{
  "n_layer": 19,
  "d_model": 256,
  "n_head": 2,
  "n_kv_head": 2,
  "head_dim": 128,
  "d_mlp": 256,
  "vocab_size": 5777,
  "activation": "geglu",
  "norm": "rmsnorm",
  "norm_place": "pre",
  "norm_eps": 1e-05,
  "positions": "rope",
  "rope_base": 53600.0,
  "rope_fraction": 1.0,
  "qk_norm": false,
  "attn_scale": 0.0884,
  "bias": "none",
  "tie_embeddings": true,
  "parallel_block": false,
  "init": "orth",
  "init_std_qkv": 0.0392,
  "init_std_o": 0.0,
  "init_std_up": 0.0392,
  "init_std_down": 0.0,
  "optimizer": "soap_variant",
  "lr": 0.00367,
  "lr_mult_up": 0.644,
  "beta1": 0.95,
  "beta2": 0.95,
  "lr_head": 0.0101,
  "grad_clip": 0.5,
  "warmup_steps": 200,
  "schedule": "wsd",
  "decay_fraction": 0.674,
  "decay_shape": "linear",
  "final_lr_fraction": 0.05,
  "batch_tokens": [32768, 65536, 131072],
  "seq_len": 1024,
  "doc_mask": true,
  "train_tokens": 229100000,
  "steps": 3560,
  "dataset": "wikipedia_en"
}
Each number is 500 + 50 x the weight over its row's rms, rounded and kept within 0 to 999. Layers, rows and columns count from 0. Numbers have three digits each. The size before them is the row's rms in percent of the matrix's.

# o: layer 11 attention output (transposed), 256x256, rms 0.161, rows 230-255, columns 192-255
# v: layer 11 attention value, 256x256, rms 0.187, rows 231-255, columns 192-255
# gate: layer 11 MLP gate, 256x256, rms 0.119, rows 0-49, columns 192-255
# up: layer 11 MLP up, 256x256, rms 0.124, rows 0-49, columns 192-255
# down: layer 11 MLP down (transposed), 256x256, rms 0.172, rows 0-48, columns 192-255
o230 091:437409516490437486514534583431483527533524512576568517452517478446476398439474363530370383620518559491516442510554524478494422494469526529340496576535455503456459485461402476513521493571412519
v231 090:444496533465530556555512517490505544411419537560514497477550518540591402506535532519435566545508511530456501492523456480487604433450460438612522511485530492533605491491449567576500525512565489
o231 084:443559532455485573463549533525517568579433455445516483483438535511491473505451527575504508545507451582457453493468539528483465521451415470583434541497564563545554510527471435545449473464560464
v232 085:479543437498513550468422445508533490462452454546541550598513421573510430467449394481469554513514504521520532516480494459500581436438542390521422450558465501481568497536511627543498581526485470
o232 078:475565473572539528542540519583510562551424494461495460482537566474522434385462538562459468475464539510429481495557545460494564581527489411538474413452542576499529490431625436463501533538417499
v233 093:521591449456430427465501525527510474574537426525495449556596443572463461422531556504530476508503557480517504523533527499520419580449420526481570493471485514475506403439474551401496502495484613
o233 088:476507480489434473499466441491566436559530585580589489492528518608440476510502454497525510570542401408652528468480449537522462588605473417484559416537486514494496523490554526479610480414484601
v234 098:473529454486494463629433518488508495471522447473473412448554428540527515415541546567431575397533520496584509540532452460495411457447459498540507444513447498581491604507493567557570468585582489
o234 093:442457401471524519528475455432402528536550440398476419511506511568525439479504554555422543562551551456516488535384432541472514482504482496488474531499517510614454556570554504555591418495554495
v235 091:544523484462525498554534473497568476508515545554508573471511557469526509460484448505468530444484468544537582571465514497541503463572489526503602419412584456440590486500411517536400461473430590
o235 088:489572459473512432453523626480570528456435473457515515417523547440485579472603455473548501447545486491551628526490623492419482440501450597539523529430558553485578427553503487494491459392443619
v236 092:538536505512470480515385421541548451528569451515510496585606618571471461476573565507468442491562539518538463535517451509492440544481446624603500568488463551475497469477416572411453500559549530
o236 086:483553494546443469521520481512584424578520443468444448460500464517580580489430553509409372541564362465535541464464468412552437507503430485537529433561454492494561527468491508558550450516505555
v237 095:472510536534430533524563499507556464504437487386536439502560535434443521491523354525467585508489527515494504434498458545520410463589581443475571425564524527486448489546505553602626469503480536
o237 088:567490481502503501405523494522478508407442436491582383517402457538480608421436494566472521411441566508534533473539575518532393527489514502467547461537539572445434487567407539513454525464453426
v238 094:503468419419441532462529404566516454618516492489560481553457547550377472363512569517579571537519446479435568601487494428523593428424445527536430598524472472486471429483574596398577545558457450
o238 094:546470502543467518453492518499428467630521559494432438572524505525503462534456566501498461588459483506489445514537501496546514502459467449497547544470477494463491452559555492483440540508444516
v239 098:500481513513534485513537475505482547538498468498486415624461443523421421481465577425499537459505488453489514582540557462424496384467530596425366424470444480478529430526531597525507519593571441
o239 087:496441516504457497444532526466482524607492392516577440602491467466481527552473539548509473578472390494546511531534491466537514480491523480430441455412394508516605480539526558492452530526541466
v240 097:487427459479527499526445501584508466488528520538634510537494408473477499500576534413464471470472429522506514590537504528589554532599531471510506533598483532511518558508461559499479521430506498
o240 092:500462549467517440507563453501388462588467529475566493544508490559468468527556529445424454460517457548463448608525468569413498634486501479525527567483520514509525542449538637524516541480614481
v241 096:605516544454523500436463410544555479571610436513615520581478530540503458430515572565433427494418486540571515456526528383507548453457457572551472541448442486364472562509484444524514558371573477
o241 097:498509520446390559445533457577593581536561537440499587533591531553506468491603478514451468511506458475538418527505485396449534461545661587492435442460461488525467530476543602544553543473565532
v242 088:427481487419440452593427528501451467473424568561532534544577476464497397560521434473432524577469491465481440372433520503481527435530600430424474545527564458494564486590460555450485480488500540
o242 082:488532568447435435489521451513533502480444435522445493501527435525514453551455476465621445601358474464488460439447473489471418515504543437559551468547501534411534530418522601448441458562538489
v243 090:559421495525494616426489446498489474490374475572509475569568547551450380482478538509478445469542555489364520551496443506491567506546543490554437615489497571509434453459454513486534547491515556
o243 090:543491550525535542488549530584511491591481558623512481493473560524449438460538429464511500390556551543525543512444449459430491523515467502634443434551497460490554453512541542540544451443578447
v244 089:446509528425455612481487433448504431479486564525523590430582468464513579495553463516479532542471566481535512516433548514515512490555516542494560505560574566546513524480525530449500496537530471
o244 083:525534530505554516511530469509415492418424462545417524420551461526535465444459449538451516436568546435541328439501599534532549472504511506433432499588542532435485507457455445529551528495609459
v245 091:536546575553551554500593575465466554376353459384541548440519422479455555510510500474455535489424536559495537428501524493502493517479512466542529402559531513473476518533520478529565482467562598
o245 089:525500517428595465547398490490487507392453422460432487455466525555547638488508463527483552477539491485482508547528454498545490469550454468584534444445527509424432492521444449532502547525565478
v246 095:476530597466499461560490514459484487419574582478440492438529423492630536509501538563578530477527515507627521561482467517510462516468477456503458444483507463465512525609516468530490502525554433
o246 090:571510503435465501547466515448420495609557498436482586532591494468550519375450533528523562403551465425571469499428482505518561479505428464403499581428576519540467565537518512513492430492588480
v247 100:473556371570539472481535501520516549465464501474454453454477519580551407491465469475525497467541531490519603480495493478434514502589590475483466487493468499510442495568528590497475462472484449
o247 093:532486497570448491460514564467468520448514567505526390452469531578592450450452558480504466584472502464553576446499522393510526455517517455500475575544561479601475445494442419537328519436493434
v248 086:481475570488535439476582475490506512465483491456472512524545586594475478503409448469433468609482422453468449480461567433467542508542512418500503466449504492536552502488438498513500455480500560
o248 083:509484542452536453473515554541472571423534536533478535551516553473415548518602439497508512541455544439463555379454524521510512510516537467514579523486504530552534511516495529545520499467542455
v249 096:434498544509522432522545528485558496531395516483419440441586570501446511501475457541449527421575434453542460399497564400556527523547397441478551496487474484487523527550485581584525495526447553
o249 092:462441460569515510572575533451575493477431427503529470538458535454419514437596479480519573473637505474524517459492535526538440429476468396504484455507511457488520535531410600424545566485484471
v250 090:486512466514624463547494454516471494508558539484518564425624521565535474504466594572443436429458561461547462549484411465505581503455472466514479511488554519516499586458425540498600563478616499
o250 088:405378466382547457552454544476395598559519483413503463447518564503467466555539522541482446513491605535416505531497545490417529489420523467493509503487615524476454584534562477465489479500538529
v251 091:470468575483520472473509461534457541561447432524524453461488444529517476578615496495477497448499608488521428460458515455461435601407509482465484518451532420513563369580475587421445537593514475
o251 089:527516440553486558537559564485350466509490442561536424462477564574465460516503456512523541533561446481563543529411548516453526561466512479519493475433432455501427453520516558460598573517433561
v252 088:475521465429511533530486491567595510450499515416526512541486375467562516477545382567467426511471539535551550441544474549485562552376534513479442431413477453438427534477534459436574500556377583
o252 089:458500527500394491521438525511495466517466526423566529490479488469568453560483421476456580501529459547538486435499512502505454558583559524525524472453545549478467501474535447477574438430409587
v253 093:461537529478590446567440500456574498507445554508503504449593571515506446550487411538450474502534477441579575502519431523554458556474416434563565413472544538467463545483467517401475453516562496
o253 093:494536479475501430504490534399454546507504510477376484455486502477481491516413464505447528440500437412525512460549431608495530525443553497528574492538567497504512461487561508493526458522468534
v254 085:526542532521536538484538520580555529418480483482563402545489481533510474465518551458495448520421469530515556496511492483499559476577550502507451432410506500527460523433503542500473445495507416
o254 090:537619584548528441444530508525571499468478449407439442440440464507495611469520503434494472520518449508554478438487475521499500520584464487532584467472446521541514423479501451464418584428540457
v255 095:593513458508498576494497493541460536447389481491565535528517517453435517538531494475506501546468520541438499481574483483511505535567414508546565483550543529471474458502453527555509483428480584
o255 092:515545450512456594555458391536536565444542443559540479440468413599493534541507488454436513471481436549497505455556509505469517608469491549546576464530534505404531469470481607530535497462582492
gate0 100:534516497499468484531457495548541448431536491602544565597559482486458510541536524400529529429587568468491576395562502626533547518519480543572399433473491443517471593522522524533481499558591448
up0 098:475438379487580507426488530502451472433455518506454461467496618539502504569520528536415480496530423582498469495427582565473445480471485521516484502486537505523503514482510477529460538524535521
down0 095:471511500428519519593511523519532521465601494525507430541429556524523495511542523460579433524411438418500498491533614582487516452568596558566521614508528546505579505420547522453402486434460469
gate1 100:434457549473475471488494575554497503424495462569467544595484555482462430479463527504599487486535573499552467445578465433604453513461513548455539473446545533560485442517521568607482471585565496
up1 094:519482510536521482524423513454490417468472413539507483530417516445517548469546501527499500465488500413516562577454522481510561500505553495489469511580601489411536611456530406433447521428529499
down1 096:433502476510488472486493504397509547592481541435556511457549434539475440542567523376497566548486470461520457529476499574423522494461447536439447510571496543522544545469483535426519494451573579
gate2 104:541418475449451514586558444515441448433509330492461451438482523466527473490637578392467454528564548517458487576502539493594556451522508533507423455529485564462490521550516429538488498479488465
up2 102:559446504448402468633520430466423545515549426530483561476453457461517522505541579516485513512479490444530482479568495563540531478538512478543508470467459545539492548520523544519524487425430466
down2 103:467395430569447460441544508480457460424546498489506546521477538503519521533449518413467420571544532468497497459589501515523583437400456517507507465472495502492478499470493464598468379543553509
gate3 101:551562460517576433464491450576499401535434484582489508415470533540464564479508460436495529485540514549541586514501473451543446435546557530569533451527551533529556477562562574591472467482422594
up3 103:546441563456443607555493425479451485564540453663608477452494479544514444527568488550471481450500540478512518496584559543488452607549535478531573500430512494548459499389497613494449496477468484
down3 105:502481588540449542458524433492494479501511508467504454469518576478423504537508485499475455542523555549447504465492460498407603522464441515493470497570598505545421410571499527554506592451534524
gate4 108:497387573496520472486510440490476448539469529539532466604476469479525478488420570473491498491512485568472612487450540397598479522454530470502508572451441458506526531476500545447490475401493583
up4 107:476544454450405554513479585437498524525391561450458477457531462367471541497500521553493533447551453498449468566444555531436644517554487636444563502529491436435425529495497430467448553494553551
down4 101:452507571555458531505578635469473511569552543542588396469534506429461510470576609526550514436505474467557512536494499569582598467559472484505513422452487506564462452513518515553495476532534526
gate5 097:517550566489487530464510449480462437552431485542482450416489541454426594545444471507583542602529435541536569557479488549398516507500548491548509469551548477462466517511549518514461519477492623
up5 092:524572510475656553500457471505555508403515482571443454594507522592588508469466511545441413578451484440531493532334482453535495524512477505499425532510503507472463580431471447522459437470521464
down5 096:411434515475467488489576487502483568656468553501463497486549498471443497532517512491532621349502459453457481546545503447493449551509498598511622402486506475502581512443467503464468427504464570
gate6 094:580473339459484392496555476572541532497555539548560542469494485458499564478502411438487534500542539498521457600597456530581467446441503494529468519552446473442540502561531508489524522492518578
up6 091:548626526505560495450498496493498484489493464539492475527514468532576512512498464453537440446481561563512517566521519487489534531530461490541471539480550517554513457401520393482450493512519494
down6 105:556491587611575616515502439430470447530449523422509496466508549501462538563483576518509497417433455517634456452479528503526468490477517562397485482472522503513444421481500414515548553560544487
gate7 099:530633532451460441532546475503420547470510524489495549554512436585582467529543475479510426491555577478524476510465519486471449481503548497491475488430504471521466480538389523519453535473425524
up7 102:526462535399390442441594510484413446522518644583454567484582443474574532521428477499553531498479522565443407435428462477403481499586492508512547497469535541474535530461540532556447544504443550
down7 100:565490481474493570655457535507489504509535429504453513532494505470430484502519495439554572492616563531455488446386501570466628524490459475549442483507542456476485436483592588472469438603440546
gate8 100:440507555482430485474549422522470525560476513516529479488571462472474639568512536510569504432563594451554584503515451541479508495563448620419503525435661466510494501474499509370589555452561541
up8 097:499417596459570554486476499559539526515471591566562502478541582519540460460557481477499476529421518436450423508568554465471552505416638433573431510429553475514520462452528470516470431552470464
down8 101:435494498538519529548530557519469504594432550517499445427528652469475513400491401469479522450477526530426478628485469556480491471553539467508517397547418441497557496540502502508529425521431494
gate9 106:405478486433482567535491472480477526413518488476378466498443524503539530534450458511566432512397581568478576494526468462371542601604529431442508477439513439488511478486517565405497553543548478
up9 101:561504599507598428527536477544479441501549548472453570405442555544426538472469457511458505449556558416486407483512544468589453521437469452487450442477498495533434424590421497500519573492564443
down9 101:404472473450450446532519520464563493461536488502552606451503532474503546513417559498511471472468562466442612435552403509480486470481474564500446505439497571538470588501517577434436461533500475
gate10 103:464535422443475558492460498486457484452523478506464533490450559409520642430505440472501512398570466482519505479465455458484453461535434400569511491496495432506547434430514450549496559588484522
up10 099:525468408471451439408434506438417532473588474497492425510560489546461453515434564505477478475429459528535559481501535486546456508420489496554522526602522476569450542410496502483477508517523597
down10 100:471530459497467499543495545560608491501508462507425505571538478445503428537572546468508545369535511499421493563471566521417433526471558450493520545477481494505426483570408518537529553515384446
gate11 094:499561551487584556488557423488433532486439402504489454571490537593515582543441445472575527459505494454498424468454536510560535467532510601488508511484508472443476538551483524512553475547554470
up11 087:434529494530406490590448460512514572528528420540528564494597547421476543455546417464478435518493517548484429430459486475512419461577533459485416496416570484567402552509472512480520488545450597
down11 095:525523524339464464463385478521552496489542527497462504477470540549575446444407461553566514472539552522459530576476492507474530435489572512510473554580489502488429520466455520522489532434535434
gate12 090:511491433410473461463467411446537500580473574547461546466518408568422589604564540514538489463456444488557491534480461476526537421530472529521539491538416563548513535518470504530501515395491421
up12 097:489485473424512512502522543367532458531546575528448442559517463495484443440492452504517524511576428484493436570453512505464490562468497434459525442569453419479540594470443419477359478542572460
down12 099:564489544547570497485594518443551458428579507567533495555460550582528483461551506531475526503569556443484525468532466473528452574558505542538552509442481471437497570467554509511461433424563371
gate13 088:620466601555557431442427464484556499487448546499531535429576496474567521576429450485473472544417440502490508474476575434508516487522381410539538514470413494524541462475498442574564493420486581
up13 085:387501494524533483490478465534502445513453528449545465472542489621545493552447555448547608549565478565475492428467563461471465602526532491509565464466452538403548517474410479513395555385518559
down13 095:517515541493530542523514570522456513501536533536466559449495585481525487520451496604543436545531472416511540456462515513523500464471476538441548546579627424535418490528486565509559458540535409
gate14 099:558462457515457413473524502519493440435510535491465492436446483538459545514537545519510545447446494472482480486456549536490509478577542574366499511506571537483460513484484577486469486475515396
up14 102:545444475465531557588438536492508495477465485535592501543488511457510425478494513406537595456443571543494474462501491484431529558571498470519363395474536432493414418509453502490544538437456504
down14 100:526443497582563472533530552495555485542511544383562478478459534537552536588570636521455529396510527464443571483477484487466566516564504557449435479421498521426495536547443523581413541476484441
gate15 106:424531464438569503538528448524583524526565470509475480470472401533516478523493557478484552448525559427456508495509549474567507449498488532495475505544539522452586474540374591468481534482412516
up15 105:441531478464577473412489492502461502534539433470449471422522396515454452572507546545475486464487453513545471535582527488556487488515438555512533544440438532509487490529518513486557469506525515
down15 098:468417459522491536499421561530460497528468490563470473542475583473554476430426485436502552520470430470593522457520534612502477550515484553465493570545561413615475481477472418519466526512448529
gate16 107:587493458469536438569558387507481469402464499444460475579482466517464509513511486521501480508473506542447488451506506499513602484546467425523540467432615505456595510454490487579542505438508470
up16 109:533520489511575532531452393524466394476501481423568469497544461541535485625462531490514497552471469533528576477564497538458500474442464377499553315493449494507544497487551576521508559471453512
down16 105:530464537455540472474491485576475525436531498433485569601510570509438418429504491501463433540525497474509576491587553457547561503442468561497527527466451579523507541561486476575478371534528395
gate17 104:427453506517457533542622446486488425551532426524537410468482490481549546454475530390524520430458480443437552519509568603421459552534471527436537467457492479560543454452455520530529525499470482
up17 101:512603575426520514479496483484590503498527458496478494488523507490487503536488502557463472425530414438506453530559525535636562445446499449485525547526546545509555465508535507530408485510489491
down17 099:505538463515499472438507492527448481606512456555500425429526569591502466516465500436452516439576520410503510563553497491486462534436529465375518479573444562486540554530475543417528530511559494
gate18 095:484436429522400563538510505551458470595443515467531483527532386479524544467515485498513530575544442461543549474400549547468595437508478561528516356425545544359478393588479441500512614422464502
up18 093:367560469522519488396549517541503439534495603482511535539471434517547574429473561438500551511431474444490517519413557547475565526545511490487531409503537551391510451623469419455518465503478496
down18 097:482554550477556468521474517536500449487514502492454505521519551479495501536529572583459419470449509460513536481512529476485493497526580446451491539446553489394545438554524498545447524433429528
gate19 102:518501447524503518487428339537498500513435520588456444538491468499509495507552491451531449571425484439509504424529544543458463407581483499508497443447518535466466422471481524512480447610455489
up19 097:497543553509417530559524526428548507418535602512472501502519485520553425481521513428546404489551481577489550530494513514564486554491503465487510519453451573427519501545578557565604485548498435
down19 099:477479495540455500535512464525508561545394563498463539425481481399570468475518598521448543519504449568478443515456546520534462500532485497554427532424517582388593534507450470496557457487519417
gate20 087:547496573501559476482443509533619562429465476391490520525534501623394542526580483425473465509613412455502442548496544555507530504548530482434491479484478489464503527472533469461513488508501520
up20 088:506496579530582469489473429478461476546508510464530453545540469611561497400520533566486446543527542496595477468495460423520527543408551503524498449595491507504537476461513458434534541536510448
down20 096:526439535576489564442445549478595483429423522514504439574495610531437542442532469465553498458396511531439517477530525532523534514491481496479553519529479556485457467543420555461547482513457531
gate21 101:386571482437561471543536428460537607578587464508488448514374420531466411533516526462556582540454454576542525468498551496417551459485501531491471559469416524480565495486487517543376422531467527
up21 096:535345446551481581507583507492566416470496558530620474505589522479476590465479510536542405490504485436415567533477535446554511541589425551427467479472551449535522461558459520523459548566481361
down21 100:438556524396442501393472492487492484511508524424567477414494541535551536423418437392487522472510523468544506490479402529465469476503506453487498588496532508559495447539490512536485432596480604
gate22 096:444523571503471464427510435512446479535417560503446399438472510498516470524610503553510450561436474447546506477488495477485538504553531450469491554489552518527591482511517453478448419480480449
up22 097:541568580465472538489501510534499511515510541512514400467501432490556499554542579579465465558506441478492477490454499525521466600491509403555542480433520483538493478563428450522545464488439463
down22 097:478460451518479426547523495404561523473391546503469480447502544489555512489503477487552521566457387458554481471503480436505596499449460520553471560548558422473451439502518425421525412505545466
gate23 106:543485427495525591440453496499532546509437512481522502668478440571532438467489490569571440490537471366342524478569444446469482508444552502446534448531491515485474509450505516531548520467470482
up23 111:499484432515511499579492499604495620449525538442420508457452401487465475461453472493654531464462528513546459582398497460493540513397541540452533561534532513532555491442417472476586564429499497
down23 104:533526557561497577475561498555491507490451519530470451497507390411521404492542573498581450604509537559549483519488514533533515478425476490465466416444533517504516555545559477562489567538550499
gate24 107:516473493479487516479459435482523489441506510571488590589473515518454456492439637552480507501508545466522464499486430476507525538561501456458533457526497557481521498571493511549594428477480506
up24 104:512544519511556451410549497506498500420517461531548514528436568586436456571466469506550519467513518406487445465575552518429426543462473507457504506545532500439476483516460538442553492535473515
down24 102:564505548516575509475481492532595486392544503395512465555593506475518514447391623505576396488467491511549567420532530427427424590551469490507488402626451529483570488548435557446510488534434489
gate25 100:450490551544478480516515462471496483518472478514651543434523414514506558546507559452552516528467467505474549543433498582484484470553525505448451521575605471480506406427497448509530437494501466
up25 103:585570470535548535468459500468404515537437481458481442553468430424487514418564460568471623469430441536413519547457492424432604535460474529538529375530452425391515476516532543514450471455516504
down25 096:517610466568451540510415478561479485571455464456591458485495576527517572453608433575576611443485539491509574534502504506513557500525562527526474485510523473440476494470473393410496527523416493
gate26 096:507452499478482461552533538555470535527461442416561420403512501454554490465540463410515487496558528507613489383536481530527543479566516466544519443452466460503580498508562573457470545547471560
up26 096:445451498411483529457543490555468461509495472536518506564465415426509435511426432487494485418521523504483430366582586529478505400520532451552449509475461479447559573579488553441501555512466527
down26 096:516538539532597425452591487470465473513574524579567519476510492501467534562522527535416443490451532490449583534437505493529507556472552535466530395504481501513429459454507498483591502501582470
gate27 106:465564460483438532493536419485446506446474469494468556525451440524535532542482552488504588527488438563509433507457443434476503529547491494424438558519491403495521465509508590496377396583527442
up27 108:506475497588432438587474527426425464525529494415570492478475537484460527569499491503496474491515424439500419452491494474472457393450520520506439452528402507572608435401557430539417495578517484
down27 102:562406512478427467536497463496398535551539415404516515506449530576491461487480467485526503494612429478466505620548579480495490489412653457553455514528480520465506491494508461461473552576532492
gate28 106:511466475438476498506493430563587485527491521498452511477487509572458485538391409420486519445568416582496491437504474457571490527528551484398437401452506405466433546492330508469510432468376527
up28 104:462565457571474443545467495450562545532497474471561517437520510431544526579487575457559504531524442595417364550473592465558495466512514429538451540519468476621454472518482528499454508443532557
down28 099:528562424493577487470481519585523565506520469485471545460433530473367514554537560509503421507491526515469492610508542499586474453522467499444407479590426513513478471537431610473490483455464496
gate29 102:587472533491458538546547457461531574485464507499549487475456544495460515507550463531547482424458507514501532466479576377469510547520496429494483426421500474578454448534531505473617490566440471
up29 104:464512517532403467573422546474461467528516502464404502491449455568507500524451472544423470466563463385462436474475440586461486475438498487436496550549520435498456462554485400471492518461505445
down29 102:478498577412561602501515526483616532440495469530520423505466487467535460560573515519485455560513559553431454492510510455482356514506541558486381531513513492523574518499444555540455470511521519
gate30 103:531427347423510452532448488536583447536567537429493531516476543544503552483514502545498508561507453474467404491454512519492410529491498527469526505448565510483464440512478537533545498495431598
up30 096:509531438460522440476436430535505509509502526417430535550464538545504577478551552412489437465501379501452517538504563453513446409529546538496401441452535513525576537486462411555509493519491514
down30 105:453436555470543502613511434509540447487459492508556518526486552521488560504497535452495543597534407535644556543481522490486508578508464574445577464437550536448456493535507454514529440542397499
gate31 103:451479426459501469460537480443514515451453462514400496502472499564547450457462570434469399454638420532567551510493497541567445544476461458546543515463486432433523516481441551431527542532404536
up31 104:463532535531521529394513500597506518440565444521523564540495534538535516607430507477472537440501439512492454524486487462635464589551444428585457499439540614555457502505593577489508505509490532
down31 096:472464523501465532471468513424446505519485564565445547581457523496566557489384503513506588539468438544489468443478483503557600470506526420494486483507563485525432470571503514486542469478580467
gate32 094:445484530507555441422418457439499493502441519489489565529509395501520520485538381341467511481534493447529481493454480450589622499550436446546490522472526453535595514433464468369527604506466529
up32 090:469470412494587520580449539495593519553509545545512454534380503480525539469514449514455502481538460501491523493449526510542465560493436484448501536521483542566510653551504399493419382451416508
down32 098:471527554586470577454503491544573570489413424466510428494455526538429589467465522480519443528557493485485465530532471464560563422505554464540417429461503511536460397468440449520501404498539508
gate33 098:575445505448485431474500513499469475512526491512382426514480503477502469499507568447458475450553497524532499526503473491593538587503444524530429469415542457530530405610506485613460463528476472
up33 097:574508501517487526467421452508453482484557444553495534487489519479484491477502541474527471570549536505555507453436436434579432585487436520507552451482481542526477577595470526480501438549508508
down33 099:490363486503465615602586457493534544612549449495461513579505620509513512449487480513470422472520451545616445476479524404450459492539552529520501462542430502537401516519462478464457545547478525
gate34 099:502539432562500475449514420514590462477512555545501514590509438499475492628519453455458493550413558470616542479502474476489583481490418547506481408491488513452461505597627494549510461463479423
up34 100:553529441476519453444477537420467475548430449512542513495438499525535531476430495579488567467504570439468507475518486450495395486524580515487408485500436543399498545481547549444532552517555531
down34 100:562430406600507511450476556492520520540431488513491568506553526466442519541445612471418571428537553503516462488487511545523513510489474470419466518580506434512493558547539516493561558449471478
gate35 096:492453574555592515491483483557473541591473525453586636437506466516494517537481464475510444381602515425394478607421539449562486497573510485445497451529505456416553446456508424439514568437468476
up35 100:514519498496482534526479499563549437418591420599520449607518526485501520409531480416533549555603495526526474362512447585491497460550555528537516467475485449590462532461531590511485400593604477
down35 097:502511590462545447580428449397493567451491483508425438503463526533488480598506489484508551480468502521476569439474548479536518470434512482541466488520516494490433521424440489468516560465438454
gate36 100:524518508510709443475497511537477412499549409499488488488466501616556503550485543455493500603509538440509490545461447473550497549549430540380470592393431558497479465528461508564425462458494431
up36 099:487494431538488576630471464541516558402557499513432447523392478532476520438461575515495607439563448512512482512523555474514488430437498418560535527495551459392551526489515530566370557520534428
down36 097:509558494515413570556576516451538493523499485615472525397446395541496461525503520492579472496567454532396468566439518453498511449424400482465510492537457501549534587439573454504465489476469488
gate37 098:448533476471481471547575479524493558532421510559454510520557449402456591534548579529518455392562562488459488518456504534492457598557452471444471502506533383508564490448564556519509452476463588
up37 101:378589390486534525545501569485569489533383527527491548562586590341471551510544592544438428438571498489503448518516504564507493554586432459460445492542565417536539549492554465500507546478444520
down37 098:577452437449526405461542536474526463501506503463499501499434484444511462449462538530639540518520445434412451496438482578548509385446433438470419552531476551548547531485505521564464521551532513
gate38 096:517471535599418452417475524488568482608472528523470478446553493564487484529556514450514444534470591526517416493449509455609522495542502445499587383468432550474634536451501595493501447511523435
up38 097:589560491474594544426518596510486531479531418508400570586582531425525529425518495500488465456446521487435473509498621489553479444478473496485491506479489479560454512501475392422497474396473474
down38 100:470548498549530593511405389448488527559535519513481452522579536465597484502545546471452483488448545470373376552483461477588524522509511582462546454426540471457525402493472531505449416522395509
gate39 092:488578466454463495482458483497426527470520473596524427512432512495607478572428484490432457541530555516545541500471490500493457470533490487555564535453493559430503513452514607481505552525432534
up39 088:546483417479477502470510440546549550489458475547532565490532460445541499521530492485418439575523405458533589538510459568438444549477490496556628473496549503494440486509535451440455489502526529
down39 097:373527558531466545480500556431451567520529475539423486565446568518548502486488533545520616457511474574496478479535544463526476492536530482404504563456481436533541418479525497538443437455522469
gate40 101:534533546548474441533517532512444487522414427534481465452465425576509487497543547586471426475515582461509544502516584449552457566468463489517529513573533434614406579523526517510585457452484512
up40 097:476512506507445569553626465532566487484490550546580497469494469504480497515520546572538624488557529457456450411501491554448565509450552566518469441467558476434515480563489545529457564597526395
down40 096:544466470471640442455527502511560514434625527471486597477550531566476518534514386436554457430445506640478510573419374479478468403411514469533515512469536579490548537435473537541527509498507590
gate41 104:467518558482465524499503446542615520573515463476585525516480558446500516527516446496605629494367432495579463479481589508509432538528518494473544483416560522464547465503548522488516490567431553
up41 099:466471457438483493457457473478523418489509443572592501513462529455490476444457568610462449538468510490443538492488522486497562600529486552468631513484574504401443522331438500472542508490453561
down41 102:383495553482483494443466506543574628489491489458495460537473565515523517531542509519504558512527496528459409452547463460528450526568454549474480507530465503502405413543551462490585595506470475
gate42 104:523428592503522576504441415512504540557560558517495587571554493476524584499475546596479463482548455422423472524483496569564523582541454400493465446471535578599429475507473486506529558576529519
up42 102:490376529568495523452503434444419487484435481389455513433491497474558535499553531586485451487568473418570518541471486572551405461621433453467514418494519478400547416531444484487431444542486508
down42 101:518515450439539493408526544485597489484534578536588406588509503477359533496529484573504485619476506463487535450535477494458533542527552474481425663574440609555415456518520559523595483462459519
gate43 108:576517542382545460460518388534536430436445413454434469507473428522446433514478498503464528525500442548446507536580488525367559457533501428567460534588403591593607446473485554481508526463426505
up43 106:488494579511579446545524466445455486440494451495557488467508469474568503461522483551543607428443501509499436476545529532580499499448555360467474447501494506509529429517492441611552413371526450
down43 102:562474476600475576503548528441520499467448453475408549534556521544428484539454535516514492489485473428483550454556429522514505462525498432469471528523464507523537546552532462615567410373516467
gate44 090:519521468474463546529435563561469577475494469515584529497546497558479507485497534514565488422433558572399440461436563479485529455518446477617457531530556463461533462513577410482529534509558457
up44 089:538553504545467419510471483432469535534620497537541564598470527499548438529532521478523479446412551509500424518502505481440531587582516502470443533568473456450495509481526546413566524508592477
down44 090:468471504430454536556464555424532550465500608500455423478466534422520563541408549527537532477551510512510495544489452559492556404477498520497476491530572490469549494560408405534493572616508430
gate45 103:530452548503525495490497475625485512504486435572532569470498473527528440504464557534560401479377444470476525544442546461442481488494534586548548480492505474597476540559442541420555418543594468
up45 106:494430514560417554512470532579478427504546532601472589482513487446496446551436483494508408595511488433434538470506496521483499468514483558528432557486485456551600520546478423494519491509545551
down45 106:465442469542497558558512578597569529464460519568427457512530533454488461555516489464489523571473509424476492445502582564567551525502435497485466459496448563543536452408506488500423490447421459
gate46 086:527514415457505503532562540483501521518497487567543537446438569425446521485561405536544528483605512486539468495511497514513432548540414546505495440437468542530523596614552548462497492537545505
up46 088:530476511446566533544410578497536467431526492457476479467438438430493474520463459480555506459488493497491464437460517512425457460496536494457532384504509519529441425462468500396467514457504492
down46 095:533567464468452494495465546433416442454489482515455476529455502499493527529472531460499538596445494512452465475449543504472524484475527556573453550508435590477533547471525479522471462449438440
gate47 099:595386411463494417462487443457477468489580502586490526450565396478594498490433439444516531572484630539496503507533589494520535500506424638594516458449540527445591468553452521475447441486447512
up47 098:534466527445495416561539603520487550541489500487391573552485442449466485502560465584513562505430502532516498534457486542516509498547488518522496520540549442484536438456578449442526462436546570
down47 098:492458520463556553541476508492500519512365567474474491545442568516501558454536560508492507595456444480526520535426573526538521529471524508524448526469558414428479533456513520549465526510538580
gate48 098:541468504459516481492494560494401436530463466535492611570504525529408621456462451458502483514511468576410511556372548584419495512573469583467455512583477388531525495595558493558514512397466566
up48 099:456511501589547476538566532559551582456511585489501524505554429443579520486511514500504560471406513474503562450543479481529548474469518561453613470505521492408496467479549531622574475528547556
down48 100:520527532605550522557465470560596538542535450423502588613457479463505481484539528483394507475531552519590560373519463469596419541487517434482532458455472435460504488522504546489510516641495509
gate49 103:519409497544574488499548479448480533530519501414515511434464509519519554506583568498529516497461452517537519518526489411482420502541552444491375498508455496532555564497518581583524510389476495
up49 098:440573414424528507420517463487523475525435489537389505463491561465545464516458545487397497567514474509488482479555464453472517530546483515612536537429503402509476575539526450521436551508453470